config.toml
n_layer = 13
norm = "layernorm"
norm_place = "pre"
attn_scale = 0.177
bias = "none"
optimizer = "soap_variant"
warmup_steps = 200
schedule = "wsd"
decay_fraction = 1.0
final_lr_fraction = 0.0
doc_mask = true
train_tokens = 116500000
Each number is 128 + 32 x the weight over its row's rms, rounded and kept within 0 to 255. Layers, rows and columns count from 0. Numbers have three digits each. The size before them is the row's rms in percent of the matrix's.

# layer 2 MLP down (transposed), 384x96, rms 0.184, rows 21-161, columns 48-95
095:091068148174132076122147110093176108081124119187075119159117136147106100125199087186102079170097148107103134190199102150129117179138142134122120
099:137116145119161164095094147103128148144141099156143163133144174150087120163119112191116130130164085151127075093119129139130117153079093180125205
099:148155089153118073123131111120133145089176148163107121130194142146196094123119141128081126064092080155074131149156089163089155130041104153119180
095:100118105216168147167113132184094170117123150138104143110097118136111108073181142146153154149054158119155127133132120101088135081166120099131084
124:078139106127118116160094132124102116174130065202151044103105126140090128134134116116139162134164109118142151131146118090172092128174185145125133
098:122082153142105028127143113180086145106086116138209153119116122124206131174128151127115118116114128068069123080116086060144122141092139132219084
096:077121073157115158114151115118133144113140105088151187128152122128129175126118154191182132134076105083076126217158159123119177092128091133137150
082:157161085120096127159125167126132124114104123112119166147142122140141138176141117150124086209225107150123117150129131158105105138153121127090170
096:119169084166155075171164100154127242097125125125133127169075171143143060127130127170115085080128143181137141102149095128101134131124084142142077
114:043140113110104145124164150115173109153097132105118108169101118143129129118057159163074093193118149150103099151161142173150170145115181137138183
095:090135127137097104150106192151135148094129129156129150158123127097107128075154126123133135143183114157095146151130165172181186161106112158078137
105:110127190133155171196148110199084165116157149141155130141163121172096104148111118134083069090173113094165147160190117094106132125150118123170097
108:139113168079146121178121156110097095149113115113109109085156113182136126208151209146093171211205135105161124159100134173114133083076093100143084
120:184123095118187116095114101164043140102122107182179157127125094189148140175102133168149126159119159139098112145120092138138130201153093106130118
100:133107168124200117073173135138115119154168107153108145167118107077162132138130145131122160149038101150157172062139191102192140077143127153122119
098:184108145121158169109195130170136153114072154092124089127143187108097131165109150144109152125177095083101104195112112125111175195115140101155119
072:160070158082094087104094093100128190107090155113104076094162105071123209108127136117081130086098068093145129128126140100111105163143080158131098
098:104174151139163098096157161129117112141094149144108131190105100102097145094158097161105153085136120102091104140138125158129063097104071120118125
117:124127099163106141185108122076161139125182081093092184097140097084192184159080154104119072086180099161160125126129095089104107153149121133133093
099:074160170116182127129147085098089158157121171150132148143125154164117145086067139109110149104138119102119165120091161152122113040215113182116153
099:149118137138090151162138081162127143082135157160172104191113093128187139149115138131158090141147155120109192147143086116133092165096086099089134
109:146118162180153116149048094190144089058143156134149113138129152141104197083093097115136116144143083125114115142115109133107123192124101058145130
111:178165053135109143186113147110133116142137166143111090080134163107169088128086037115126110104093139176166133127120153114199114113133135159078123
088:141136084123165178133172088151140093173141117132132145134112146176192133081093124131102115154114070174071115146176132109189163155105135059132153
099:065136118156069105113123129101155168142132127126145147107106119112100214144165116095131129159161106078074090115184189125088119142136124142154162
103:168101094121152133133115129157096127130140142109157172084116113134128184110130129145169135144147085087103077135084103101082119096105153098125111
102:118094143092197091132140179182143126106221089138195148119155120164106115119125122106118071238111158122162065184152149185150132127101150100146111
103:166113135122120088163185096155169147199136133075127146089145130142139120113132090157166172211159095118153208130084119146105108160146172131105125
087:127109084109161056113109105117136176106139117130112196104063186144144099149143071178108127083137145123130162089119104150099106143108150152128063
090:175140128126127157130160101124092069128116114138142159185110175123101149154075063130103134163125164154175122107138099136155131077145175103119125
088:176082109119089146120163099104171188168120158149175111123170125127175097142107083177127142189106095086075069168178124078096151184164128105107104
101:090159122159139133146069146120092091141076199104136120131125091100065199098080182095109130127128128157125178132133138133096141141113096144071113
103:116211083113134160157110074109105125076074186122129091134105095173142103100134106082136086128140148170089153145161091143108134126126114204101082
084:216121135114129132149118194148163122114104105128133112236169128082111173091105146136151177197155107111134086154106115084099147135090157129107084
101:111163095118131137068139100086138125178138150133087196130151103057156186108122113108133154136165083127093109131109188115103188140157129105134096
095:111151078087117110084120101188149125145144179092135082122153070168057142143115143133141083152142146190126095075112173173115119124161119087082139
112:125107116124137172167139081181147186117171158140133124094183143112066091152108068097112056097078169133141202113119125114094161151126080134081152
106:149159079157159143154132188121163179141107134142171132144135154133170114087169139139113158183131110143124036168135131094091106160118125139168123
082:105152135139137154056126117183101153110110134173114093110141084131149078190136139121145138058093092139088135144093117161120133165103071149171147
109:155121098102128108144153162105122146075139125137142121208106173140082153113124171041137127123148107181132103174148156190168141104102097101127087
100:089164151111173085154149128176125104115102198140154118154097091135154139141107088111099072172107177083143160160179121138067098152135092127133104
108:104130102064123124153146048077168140088109124163115123053127161148091077100172108136111162171083153099124081105132155099180156100143087144119135
107:139098119116091098052147141106192129136190076104126160092104100123154115139089142170119099153126154147085104108118080154167136117094140140099190
075:112151156150046115134132138080056115159124134122134156109144089142129130149135142170168054138075163166097124087123073171095169102116163156093199
097:139112074087138126120100113089120154120122104134124125116105112103129111155163160152157054156091129140136074137111115105110171181130139126098094
106:156174167118126130113129152073134118129083097137081122118119131129098139111122181150136069101154120122167097094116136132063161115113115150219146
080:115106120149103099121169133134090050112145153157148145077157115097131119174116091095108104205108111163152107173092138158120135156141133112151151
121:143120144101096159099168079175091113159109134083134091126123117150124094128124133153092175098048136129091082083086119124152111099103120162176187
116:154115186118128106161174194092136132124135155139083136173107086133109103077123066188156149099107124158095099171117161128122133133082092159147143
096:050165128113140103085131050171121138095142147151123075116125163080159096198143102136120078073121148106155169098120216108151082109165117115169098
107:147122122142064085166134097137093100128097168140118130136139077130178181157130123101102171117139146131107175084128087094154174126155105123125177
119:162097140087119155110136162107187111157096153078128166148126137090096165147076167165093160104121144153178113130111117114137178142079133143086147
092:178122128130150144181126058153073133190111129158174154089192157117170159123155085126096103137112080198096103141129159101182132143109048095179103
070:234160151155193173125104159152121101128147176189136159198157143139073168093153134193115166158220116112136107168151121143092134156161157136114120
063:160121142117125145144101144115091145062107192101146130132148123135075141126149103141131124127158121106168085167129170167145153169040135118096118
127:140188142119127155063184129064129141099140162083053124185131152133130169110085157101119172074187091196133101074098163137101112136130154115171129
122:139130092111067139132094098072128148149083144124152086129131079137161223128109122114191128118125111110172104094154095108138092100159090156094140
109:114133088151116149148130131097138097101117141101128072083154139084150166160128116110110085107152127150167055103141095133129103104130116149084172
085:103139149179129121130150177165074132148111062089146127122131135144162148124128105070115043145109077166117149052160163152136150091192130135102115
094:074118071123159136138138121142130165069124158135144096144144150093119167080085113160103079061124178144186136168226169134124168122160062086107115
113:145056123152093109095121136122093160129140127189172147169111113133144121134139078090187138154083086103108102122051146174143088106167120089126140
099:111123090145110122186095106148152097126142086150117076188085209108122086093072137160122138115129087131122159102148108133089191096128109136094154
089:058142154104157147192086056179165158183147100106161158150093170077095144095109065101122107136156116055200150094161130120131166119137117099119109
109:064087076142122105096122110168123113092131152129043157124136176152085109141154088157059154146118189188158151165166146099120079139144109137131133
098:195176086144114131168097104128077092155109128099171146083137183130156100076100121121115123092150139138112121139105066159125147102086160138163166
095:174157134133106131087112131181166129094139083138153144085178063155131087110130097166131149179141117135125110155101151147080145077148089144137110
095:147172083140107121125116096119120105129185106113105147110140150106158074123129082152101107143110132160174167102112172119125062139077193185124072
108:132101113118157075116141132171088105171111144178108124121132138144139106102167179112103191139117148084112113168129137102188073148181132114142113
103:154149156142081137138144099122113161138118127026127148149104149107111138144111105146110122124120109110133088097129170150072229158128102154156145
105:127111177199097152167094124097172145136080150130048107134134139141170178076098118144147170135087086140145159162119120119110088093150093138079088
093:176138130105130146131072114178183129098095142109146185129160114091100134119141129100161084082099152086077106172149144130125130132114164145137135
100:137132135151142103150129197155065086071098104148103147113112178169125130105082113096109110155147110153127084089131145145140142138147161097130186
072:126173092145163128108108163132200139069092180151109069118117094162106154164100125105125165161147145160095152097170123143115091161128145121151091
104:116124143069160101140113119162099134116125130166147112093079174172171158149118120085116137100115104171137142193119145113092119136164168115108171
106:057114160109135151133128152137088148158080104139120078150101117144115138096129159084105156174109111174175138115149136169095172134147149095126101
116:076115134135151135138160082187134138143076170109093129135079143172116094122122146059119107114126228146112173108105070103150031143143133113143129
099:174095110110103109128085107147115150127173183148120106085147165094139051075093163136115118138119120125106128154116198079157110160103085179172115
096:168078177134062185148124140124114104146116141129084119102185104144084139116128128088122186143134146195151122159131123116146147117070167169113110
106:112090098116103148133142106172164106155131082181129061169147148138108084101118119117077132163145155167167096088132110135077136177179180108137224
103:152159134118156149129205126078136163199163151119143123080181139113127125097138049125073099115153131128181127152140182080180125137184149152169099
120:163129084126106158167101147158090086072143200129070128136126112124114109111124148161115166135155132183092118145111132138176080142170099103096142
089:163120163119110088132148118186068138051144098157172138108113116108098114137121097115156137111111079065102113110098186115143140113146129121153113
105:141087117155106097079147071206082130180072095088179183107123135109173112167110151133088128121124183177125074109101135108089111131145092118119171
099:109122160150133127176109124117132113124144138092103175144147123068129120126184124108104181134200137072117115183074104118143148122102122136131124
101:140093121166133186109116143160138110100127139107146112152160144137150127143088105157131160108080097144110120193134132121114148148107146099144109
099:056128158102093069069137142062155215100158181114136157149133134074109103094153127154107100106120107114133126117161167086107117107147115053125142
108:122085099122143125145099170130142138081091162128130153113094220086115093108206150094074189088133111087124087063109073162142130106110074120147112
091:128152109169093101096119181139118145141079155141093148170194134156177115145129117112137115128070115166069078185105137155097147114141134156131134
102:072163089124150115100038142163137110145166111139099087139155110133135124158071123067143160189137107142082145120107126119142085125082186147110132
083:102066121092103128154126121083084127126083113098121166078110150154097134032106106093169118161099130157173117100123100154053163077135099116110152
111:155091137149154142115101135103105176138096139118135163137171097168132150098083150170143079147162144133098086066194109167149162132084133169164130
101:160123215096135095069125131137088127135142122143130142104136135131064127174128161161091120096176086163097144175131207164163113163174134170127154
092:182084097076111117100136167088180153090159150135143113158161127146122210137128145171109144156207077111115085193162156166093144113140103081122102
104:127129075105162110135122134117164129095161107142127191115138124073164096084088129175067128120085100139134123134148170109167128209133064132113134
095:115129129132168106140102185148134125137154124031167120062125191114121147126158168114140167155142149113174064123111124115162132057142131117109097
101:102063119130149133139145136154106083087091135148127109096172185068120124151160091109075153075080151115127102108136190089081151115133132214158126
088:149145163118141109108141099140144114170140130109128141116056160199133121158140135171125169168115146141182092060139138130122128166101135136099106
071:107113126115098111131102099096144134121110114142123113103110163171112128130141106100135130102130154116131069095103108154118138099098137120130194
107:103108009161085155128131113195128145107153106126138116058143180080143154135142167076130135109149132163116106143112151109105174133110124141167139
104:136112111111148109169124104101138133091153087139100195145187111068125089139184149113118085089122151093081179076118084170121080098158100158116095
091:107120155130115110200129104121181105110158153113144139108060019143109163098151169129142149126139146182164106137123104117169122108147144110122139
127:113087165096137123086124137128106103142178120100108097168116098088102109157108151134123166176110149153143104151084184093135108170138148071102120
120:064078118157164142104045116163146143127107123119172177100109123099101165101171181136137135166108100146150106090071156132117140129112155095128146
087:173122113176140132105131161123148159159066149084130115163023157103124158110138194093133138130125132126142090111116149140115117138147116072173133
107:138092175095136113128133151255153152137064127099172092107144089124173127136127179150166098154062136152104061152098120123132147109105079093189154
107:114123167172159102145099133114110096116126055104101131123220087085139112066119126114137150183097127137047156141088143156153094106207112146170080
104:171074182111111135149097142092214122112191159112091138189155082153157102133149141145151149126097063093112111145141135076137140130118181128105174
113:106093136149103114108153173082076164144152120172152101131147123119189097071050175123194106136134146151064089134149133127154118183107197071124146
119:129116122130121114127113119155093094131139091174104103092089062142085093078129144112153096168102114124149077062180127134157052100164182186147153
101:135155170125142167142189100195125128159115116094163137147113139170120096130128167119109099092125121150127078086162104119133119116153095155169117
092:093099079143137113143097170150133124132137133140103098069140147098120113099187180104131129113123114092153129181092121118134112126152150124107052
090:118121143154138061151077154153175100084135163130170129079163094156151092103136087145130148147112159147151107151098113090106143089126132092132090
094:120111109112186111163117094172143162140089158097104110107121176144108091088155109115120126148090104109082158043108133135123144148134069192120129
107:121171157178163091117157144191119133101157152140114129120125081088139107162087155093135146132132113138091133136170128054093107161162071150117093
104:132079145109150115141073081112116122123208154101171096158098166115099133141152181143145086135119112083120193109130154115146192135177101169162116
106:090109161173140143146153141172185099096162097113141164145185089150179110151111109100155141148078175152171185151089136117135101108121125156165150
121:099090137140132177126164130176128175068144085105234124080064155147162076133049122123132171092127121189130130128141096145121116134073142102141118
087:162168158114116117133227100128164199136134122088071159105130181123143112180198072131149059112164101101114154144116087178062097105118141101183182
104:080110079135159077070105129128147124129061116071139105153156175140102109135116124136158103161086216151204156119129138139150106113141151127111125
085:142135107096180116181102089146126133112153177164140177089125074165168150100201124166198152174119106175088083168117124149172133123097119111188092
101:186101061126122135152180098058186135139100108138132204055130164046160129132060132125153165125131142114149165110096115133157133121130125153186115
111:132155087101166122104114092142183183126109071157179171098135152115165114140131168169115110094098152151130139145132141137127167155209112106105158
079:131167121102132116127130070140077125110098150120189096091160114096131172115128113202105165142125097139164152146115217169143119127112116080088118
095:180084129086177153178132148173157157143137112150147142136106189134119124151128115164139109169140067130114126157188103120134157202154155083171139
097:152197111144117168097108103112188093181138101098132127145122138128086156122125164101119084171209138206138120121137151191188145184120132140127155
099:169081079098078150151129133113128189132137170168091103113062117135092132132174094161128096180202150126178101155092074118129122136179115121166084
105:208129088148189126104142088095137112157080146140151172161110129113084153158085073104137075107043136087204146135133105094112105145152170083161119
086:198128078227135140145126165124074113064091163134125175122142136098082109109092115178094114158081118131139120157113114072128133136130135097152140
094:132129126105164119109106145112129140146148154113154190128141155111126127165122177104131124115124132141109150109168136151130167081174191217157141
095:150152102144170193150155175123104094107130175094181181080126163104153114139152163100129155163176107156080090122099125111065201073136143108115098
095:132135195143141111111114096086078099079089091144203172133123172160138085140119122129139133093115124127182162149152135138164133114102117101135102
107:062102110177102154100164106095125123105166102136192118144072089103124106138169139118078160155096112159099147105123173137127160118104115034112078
101:086135121130144131041089110164143163106161086113135105096147155138117148099145115183146138167071131129134095111106170118151113172162094151126102
077:115070143143184129185078092164170190093149128157111100107173181170107106157133129027087088094120079097117121098133131111107139143106111170123132
089:160136111114086152160136107137125106075145159117173096114136081113154160085110152140148116096116085105074094162100124108158118116189088115119164
102:086149085078153126149091172157172169080175116180224065114113105132127149161125073155100078197127134130084079137138134086120164135152109117139116
142:129119127132179145141113039225074154139153097200182132125161151113118130127109089145121128165065155154106114097128145135064119118120145141171168
099:145196121121181154119090099116108080108110142100096106105152126145078187129111146076145140109191118158080124115097144105130139049147125164073150
116:122142146144136163150096131054154168135109108104128066150096080082152160130145132138104112094078108109072117103146088180138132156093114178151110
105:165137164074119094094094151143196132128074165092096153135086149056106097159126104100136066093161086108113141082115142158126135119121159087101094
099:123124040146108129075167110130119179153144117078170110151182139129175179171112112098088184134157150164143097147127147123139099123147130096116120
# layer 2 MLP up, 384x96, rms 0.214, rows 22-162, columns 48-95
095:062134123174146139124133144125122099107166142142164130127165108114121092186115137177181122162133124128137124127104083076189137076110113147117157
102:156090150173099113167085097143166089100137094140150154114159175130070059166110182100125115079150139103141124074104146156109058120139169155042143
098:080170186087171132078163118138172115209113141115094135131130148132120140100120101147102158111099103124137166138081135144085154103102117129170125
108:101194050116123098084116142144114168147113064058136146071094118132175129076134155122077166122102103106182088136095137149130147148093093089121145
106:124101061131152132128150055075162128113125090059146102092106170100155137092163155104084127113117135177140151116153068131133105113158124172177155
099:142162117148094116118110113143105132151028140100089120201118076133159158108138129127139131182145164077120122129132058143110109113138164140113095
077:108074108169146096115113085128081149115139094134061133147159156141111136159134166087111196165114157128098154159103123144061131151160158116118126
098:115084140114152127175136114148133032080062099199162135097116144135099119167167140122113153079134145113140124096097159171136117134163129099064108
099:075179115164154143145151168170121145102206162105115132064144124206113055126135129122147094087091135092135153159119122149105155114050145116103141
097:171143151119156097099119121122159077234185155178118172131089092187060124180093142120136146120149121119128126176144134134103087148097128064165114
102:067137162137167123171118140070129130104150141136095107094107120164121130165093129160143089120114182152097201136103127108045086141129160086142103
114:102120096100155093109182094103102147160091080166106090102141112133136198150139146089122174137112152108143114129150160190158144146135186081101121
110:100053137122172145101124123153133124175122119152122142090133143147142096128177073148192131121132109146129129104187140190166103142095160132070169
112:083129159075115126108166113111111114148193103105132122168120105157151156118201098121121186142118096108162153150161141125089088097161121122150086
104:074200171143108134139114129100154085101140131161130163112123165113156108170164064104191134096113107168071192083131084113131136110146139165117138
074:095135086147142071154179120141119116120124072194168108160123028161135143159136112164153111149135147126084128191073128099120128099095108058108124
085:063176121135104148125181092148141122146117122103132061116136130153110149121129087090102183161122134091060162150131137154162089126134118168104097
098:163111128111132138158137093059100175101147134075160138149109159102110169111083162126122122139132144118115132168131042098158110102142136113149126
080:099183136117080160156119088094128129199134114083124128131148142120127166159061115115156118132170094111117139132152131112142117134124173112141190
095:079150092118111108161126130074145153141185150147148078137032103134167132095154122091105163137095066130146203167108110087134066171093118114083167
095:131091127117124133144137091072138145162150134147050099202123064114081099137087101092154200103124147164118104180089160144148081158103103151135124
113:092121127092107135116192141100130183189132133096105120064140076135080156105167065086165149112063126073129130079075156089128187119163085145104159
084:081106169145135175188099128188110127130129112134118098114125138150099089073095114154171126108069163093167190088071122150148144147119190217108123
095:133151102179149152157128109182102096128133051165043141086104167140160075113170094071143174117103134110166114115116087125110061131073120080138107
107:099167075122134105141080108066123113123118171117091135151132086132101110166160165128117150086103145119125144135206133169150105118127123153092148
098:122113130094180084109127129161154133067144136197156143086100105153151081153086120129130180163172100177101130154069158152177129138178099174112192
098:114111118132136074113128090124128117183166122143148129065124125131110184103085136104132037146162169159075120145140095162145109116109078115116103
085:128156145137114137105147120138090161213107174072190109137155133129142132146134147105172180143105102128120068112122106119080117156140129112118189
089:125114110116135157098142197120150141144128189115155080101172137082147100078127177140114091101045105090133184116096135098160101148166156159120111
097:089152134112143143150134136108139093053117107111040131085160159141180099139072147107129100129174178093113106166155145107158147178113098138083094
093:060166176180141142082106176123091131094128161165160149119128163102122182136098187119125163119076146123150110163076110089155129143091154133174156
109:098102136135144074157120114035151151114103156138131151122157134118097107108169113173129164079077158154147152115130115136142157164080118142116102
091:092108121150125104191094094143154113176157106141098102120117171183121093141134151114142117120135136160118177149086160174118107113189109133086183
099:079126132104118126132162156111117132089154103146134117169096083132124120106207097095156133186084084072133135111134118165063121162213138137176111
099:125107152121118121121122133072091095102167086143136122143099066071094090188156016151124185145164135144112178142143129166113079150185131171149092
109:116088109134213163165150137065136133120118133142165075163145202153146126099162087135101143153118155136095110124114156120122079130170095123105129
096:127140061121164123117124117161177135124120114130162166058104132152159126113152165098118142159116103098148120054081159158147131158132141144161161
084:144146140128139106188139087078149115119086152109114178091139106116045107082124107113170123143178139141091081153079127113188203134053165094101100
104:101141137111185120144088140124147136079230154144149098120145103141104078108143162160136102102166127146171157118105117114129125108031117169139121
098:187127161104075095088098123038116099106109125155157125077113123078139119109098157132108142126091082099135129148117115135169117090102157142136146
103:088175157098148118132144140147091172085110124106123080192127112125157236109088076138118175149137172185168085122118125108129156134102134104161153
099:143149170174164137185110099147078179093165125111170068090123136145130138107122159146124192113080123129119154115113185136128124149148113159159141
078:154174098181149090083155139104155168094072121111136161155080162064145064135175108114105089141122137114089117131168145122157098172123142147165115
105:121153077146143167064154102105112172146139197116106113111143053168144120105174188097111127063091133146161143145142163110162152070142200188126120
106:138105104102129097147111075136172136156137186085151166173167137152139120178119096150117168133156132094148144102130139185132111127133139138070158
089:197117102135137124104159070131163203162112161128112092133100152088142105099119127160065088151138106142071147140131088112140142127114089099160132
113:153113124114128203088168099137044193150071119142088124144054130138128130162170098141117145137114093143121134115142093119157089120052141135177092
121:140152115117057082138121146107128159117127116164223142119134153125172075154136164146139098057106129140150111133134081119175051108121173140101206
097:092096117115132094172103100072079164104118116079149070084118108105122188146153161173153160062154074080075127114128160116096151133182117095141118
107:135123134163146144151131129086067103147147082124103129157080155080159060120100109117091115178144139151105142140130130188093111068137147096123156
112:093170114059203125108089177164135101178157174119126172164140126109146068117143149116186115112152168129125132097123165139117135092073103160153097
090:125102093065112173108184097116144110138035119126117071158141166132143182089184149112136135118153129120035115119156097110105090147107125138166103
085:082108154145076139158070079128136153195144118126094121065110121176132092136152157092133059159096125170107113095130123142159121095146119081111077
092:069164079128190136077102080174119113201170104119117106113092102153204130087092145100136110085087106138134168072111129098137108073166105144165156
105:135165092087121112108132154097149171150140145110164170151172127109102153102159138079153129083122126144157136169127160094145118116112107082076130
117:128151178176070106091123190115107123163129075120085134126131121114134097170132125119094167074148075115087193150112120180121116106115134172179179
118:157149133176112103072115142056186094115106124133141080103157094120131135162102088129113171140134098094144096101103117154069114134081125176071147
073:136115170084175142144130112072068114050111170126134101159164158131141146130078160138134116127101093097132098113117131232137105141117094128152152
101:116058125162105120114160144064110102087085141134118104123133152194118149145123148113151155103086104119096084172186149142168155145123080025151087
108:088131108124125144088095159078159080134139135102093167132191139079141140120093112069136162103136168104160116045070168100105095167131173089109183
105:112104162076141144115100132137139101078132116131109149052138137125106145187160141187157180166160099063103133144143143091129126143057132138105127
103:083130155169121104147169136057143132141151132125125091098136133079088107110085114138173113095136158129097126130069092134126076089091167078116089
109:139130090123116122174112123153044096139119148131112113175062093111113197150131069174100140059069123090138071120119150131116125086153093120082111
098:141106152106125102156071172072171110131136129132136154122164101181093085109129157134140164119089096139095064173160174137111122098102137088120062
097:136196123090140132159156107137083074111070146089096162112165195105115109089128182107153106172147173114092162103199120116115100197133168143150109
095:111116157130077145121101136119078146115145052154167171168178097103111126133121152130195171103110122097084091172160108139117222111182134116160211
101:168152118093147165181129106118137097051115115108175122105159168116125211160109154167099136069143177130101111127084172104193114093112145130094166
103:119138147107156053166117159117104096179192108190081086090135135130134103135172187137088101070127151130159108173114110123130079130163100114082133
109:124130147171122177120070092150121123135169150131174090141089115097120120169097090092101194166097151157159222106086148120122127081088142094182119
098:113174100119143092099107143148165139089095069059164149097148132158130102159143164082160165134090059093148164090122135169094148114191142119094112
099:136155113090144099089065174153115166134166125132148117134161155152165132164129105123074109114155198141111116112096105087123144104161109098126098
080:127178134131144107099139099121106118161139151112110159070090142105132103096141112149163077121085158068143109102148081119109181174137163077116117
096:144152072129116140148114103091118131088091086107144162175178104100117129110137154143101188143098099149098107178106108150218135138129112103155090
103:187139139087137103160109171136150116102145128115089187137238149136091083152131126114126124120138118136128135127098148101145050145107106183132158
098:145141163100154106133080082102182089097165088122125172086150129095100154103057178135104133146197099093091140168106119153116159102137139108126182
103:081169144151184133104169064115159099120146110097113175144179131190146069125127074133147163097086126095110129153151137141105158136113175112142133
099:101151096188180148142179117146120139063135051121126181131101183132142157114151145129121089130147115115172120108137140170129105086148139115077111
117:147109144156152132187109117073158074125151159122146194114151160112062138164157153124127157068115088090117137105091102097183143088108131155128102
099:104109082133113152093180114108075150201149132141107123098134119122174124121170138103123112159162121159114131115162121105114127088144106104163175
109:134109116060146031090123082173083181150118115139092161108096091148070108126155174121142130091170135111134136133133124150164141182161141093147118
097:135128095096120117060141064120190139161152152101131155076139098120125116082095133078085133146137174159122106148152167153038107182137094107138137
092:058149036122075159125135144097107171155177116131148071136123136135119106115128105124184098155100160122111151138127187140156103095130114145095085
095:100147142139125073136163142146120158166088139164166115068108082120114106143160191130166118078055103124077121237143136143141160100142119119137153
098:098117099068124135105100094095085149139099091166132091150139121132162128197128164124075158146139119090171121129121126158184120109159092079155124
098:123042131132222176138110097154081148121080115119141111084150096124104163140156125133117129163113070134120160146127123138145194143151099142121108
098:112109090129175139119121071097113089099177113148158133100154210111136086161226163145130099187145160073134080134083123160125186130093105099147207
097:122114137123121084067115137141170138104065106129141087145099137095115075149099141087168169109112144084197078107124080056134145164163175187147136
099:150220138115100130146111135149208137159098080172088134158123116142135137190157085145155150070178082145130124117122133111098107101128102156139116
080:114144114151093149127116203107148127121101081127142167138127167128193126154117232124165115126141145068048120202147120143131096118097088107126142
118:123125108074136130173084081082077099150088088125131125107108142111166174140114173151056178137153153109161092156134174082132111137165102172167116
106:105140161188221072080109175123139182128135105124172176158166143178161103128109095139163117108116159155152151131119143117203085118110093103167143
095:123131159136172117161117112167120079175143162120091112185108093118118088133079127120121108206130152142126136081136117204127102122165129157129126
094:135113075096125174177154089161097142185139116095137083123127139142131057116208169092109074060165068151133150131124193148138137097130137124099121
093:099145135084110115130084107118101067135166120114103135152123073093072114064075090109066127142124114168138136123081130141168079149163140207109061
107:155135188103178157065098150113194073142149131157133149115124077103125105138162152147141120226116122085143086172107105099148125158116118093156127
096:103147120115122159184119109103142130139112165118189106120191081104134138139125154133082076123089078127067081165092083097133095161148104115077162
074:120145120078218132103105142141149087146171175115086146116104153155110119108052184121158132163176103087097172104156152105138135121090188115124156
115:153145112167156084152167133076094146118141122150118163171127117134066084158131115110183100168160132144149084124135119138109076200160126096127190
102:077108122103114111104147113142101089106126169089127180154163090129137118159141167160150164179180151097087130205137169163177166207103109114224171
087:090138067111128133108122132061078091138074101115121194121123197049150081145192135180156157121079141131124132088129132160145170123090107151130133
118:153074164090159141155106087126113101121082092093068153136146142105108128127123160144134144187215166187159168141080151179185072109153119097081112
108:047105147136103131095091118112107129102174118111154121129108127114166167112120100147145158151147138114137133126122083117198118109121111143108069
079:140111102086170094138116138049123106118156195145124189086100167182098080127061150138171071165099173125113149119123132117172141143143180199147141
103:125138106118182074136083093071135083153095117100102099174184079121078111171127177162176087146110140116183168133157185122095135112118137114072198
087:117173103138109125146119118162103132113088194165160127128133099183170116171103165099161121149058126109156168129147132156145156139127094122068181
099:110146093094166155122144174162114152120159143099150168123129171182103076096116128129189061088137065112121082105141146112176108154058114177152133
119:140139168134151066077089077146104154153125166122106132132133133151079140136116152208118132136119083114127099088086113182120149140150177169112125
100:157129105092154092122101148167059149208120115129056149120114098119148088149141121121137160082078119111110128120150065149121164200115115080124106
099:132146152101151055132132092124108164169086076142174138137141177101086137103112160092092163129172164038175161114092151148088150141117119133054180
101:144182087183132101157163126151134096101167100182108142126181074165151117149169154114191136119118128141137102100164140144160130123106113125196140
104:109134104090112117193123131130088123220157105138121126158043154076154091103148130076146075144160124124129130103108143134165130110095085145170102
094:072173124103117161122136142113165186139131151121093156160112100147159178146123167130179150105122109103153094120094083104153163084155134153123143
096:079186159080115111113132127146150148077161142128098090052089160125135090141100153105077198114107118085110158094140144100113131130136165175136109
105:117119078141086099108054097141101074123133127129117164104079115151097061104128122139173142189130105165105101075099154164141142122166201181148127
097:099191127168070154186151121146097163190098110121108107143059140191107106142172117158130152088130122142128115150091075109103172146121116070176143
108:120172167140133110150124147106097075153137144112133208173153159141067131120105090133168152171154117104136106180118182162147104091116176163162119
100:094135190161136149207090094091067150069110072158077127131064118141167126110185189102139124161086113202094181098114085180137145119165123094124131
107:130139126148139146151141083087155061151161133166106131104175141174099133101128200141154139139116117059103108179153117121109071109122200102147149
088:087183185122127151111072111073123119128122119094082137158133123123148153100125199182107106105094155143149094148120113140126158131099149159134188
099:101099149121121181173110117073139097169093116188166063143058112098147159116106197143092195119069073083143141147114092180152155123143137163142122
114:139108136173169134128187168103130109156144140174203131193124138088146143149134167084115129075149171072125113142151120122100063121116109123104124
070:071151139196140112175119112150119116061166120148133119121166129134100061110069154105124086069120139156104143096126096126187144078110133155074112
102:122139149135153105147119156094108131142117160094087132164147113090155168134155135113147097089067193137090174132092077187132071136153115083079074
100:115091164182153123175113135128108147117138134122094101158132124112180181144071146138131170133091177070139092184122089193128116133123162126143173
095:156151186095136164115084069167108111095096145147157078082143127189108149161109158114136134090108152130127148084141146147154124120123136114109121
094:123095150133114088171095152107162073113189091139134167153141131096143158096114163130150119100161153121136073138135089169206121043155105140109130
092:082142099181128119128136113177158089110104074090082189086116167089173157121138167121139134139108140080170144061068130151160111105130121157166143
089:097132131136179116138127136112116121077120129135074126138132105158106132107099115162142091060109170200146138085110087115130096149054093146123167
095:126146107083144101212165144218097154156178131108162098115117134112118097184107118108173092086136196146140127106108098138147047137089169210116109
091:164177134135113142112127083130180109128203165148165151174133089086121168142117182148197126107082145086096148128098088137137144081159129127137117
099:090158153138136122119155133073145101160169113098182149110055155149078095076088125173133144141143070160146126094157152113138155117114175123146107
108:171165116081118090116145161055162127184161119146159134104122152163146159128110089077099140109154129133133133132149096141142124169115134111118119
097:126181171138055145078152107089093082173147112150092110193141097046134100132148155187162125176094164184123174104106131129152143140129146135109188
086:109155152138164137168136101108130086156144092110117061182125148176118118158095114057155093128124125126084170117084112087172174113066143146098197
103:137156156095156106116132139095146127163163157164143147120134110088156105204106139127060169095159142189193136126155108152124139166139198243142123
141:072135167154176141105142123196084122173126110139108165102100082112139111111101119172187057122104202140121128188151132111100091145051159150100122
098:121061154087102155158128103146091085155098087052172093116090121200154196107148147144164167195166143136125145111131147141123087093143171152151156
112:102112159132086178081091138103161167145138110115140133151120128132135182115107123117076163134057181077143090189148134108071127136102117114132130
099:126184145168121136127138099104133170139137091075157121070195105158148105124094151103090156062122075093120141177141141151113102099207112107108142
108:117135148149155129142128106104105124109101130127122073127146094184116116140153138173131186148101133110118163148184059132161129080106118139138159
092:116107110086157115125169136116098111161136163082146127135071068122157179120144105183148158174118104140160111072160124103075062194128062112085160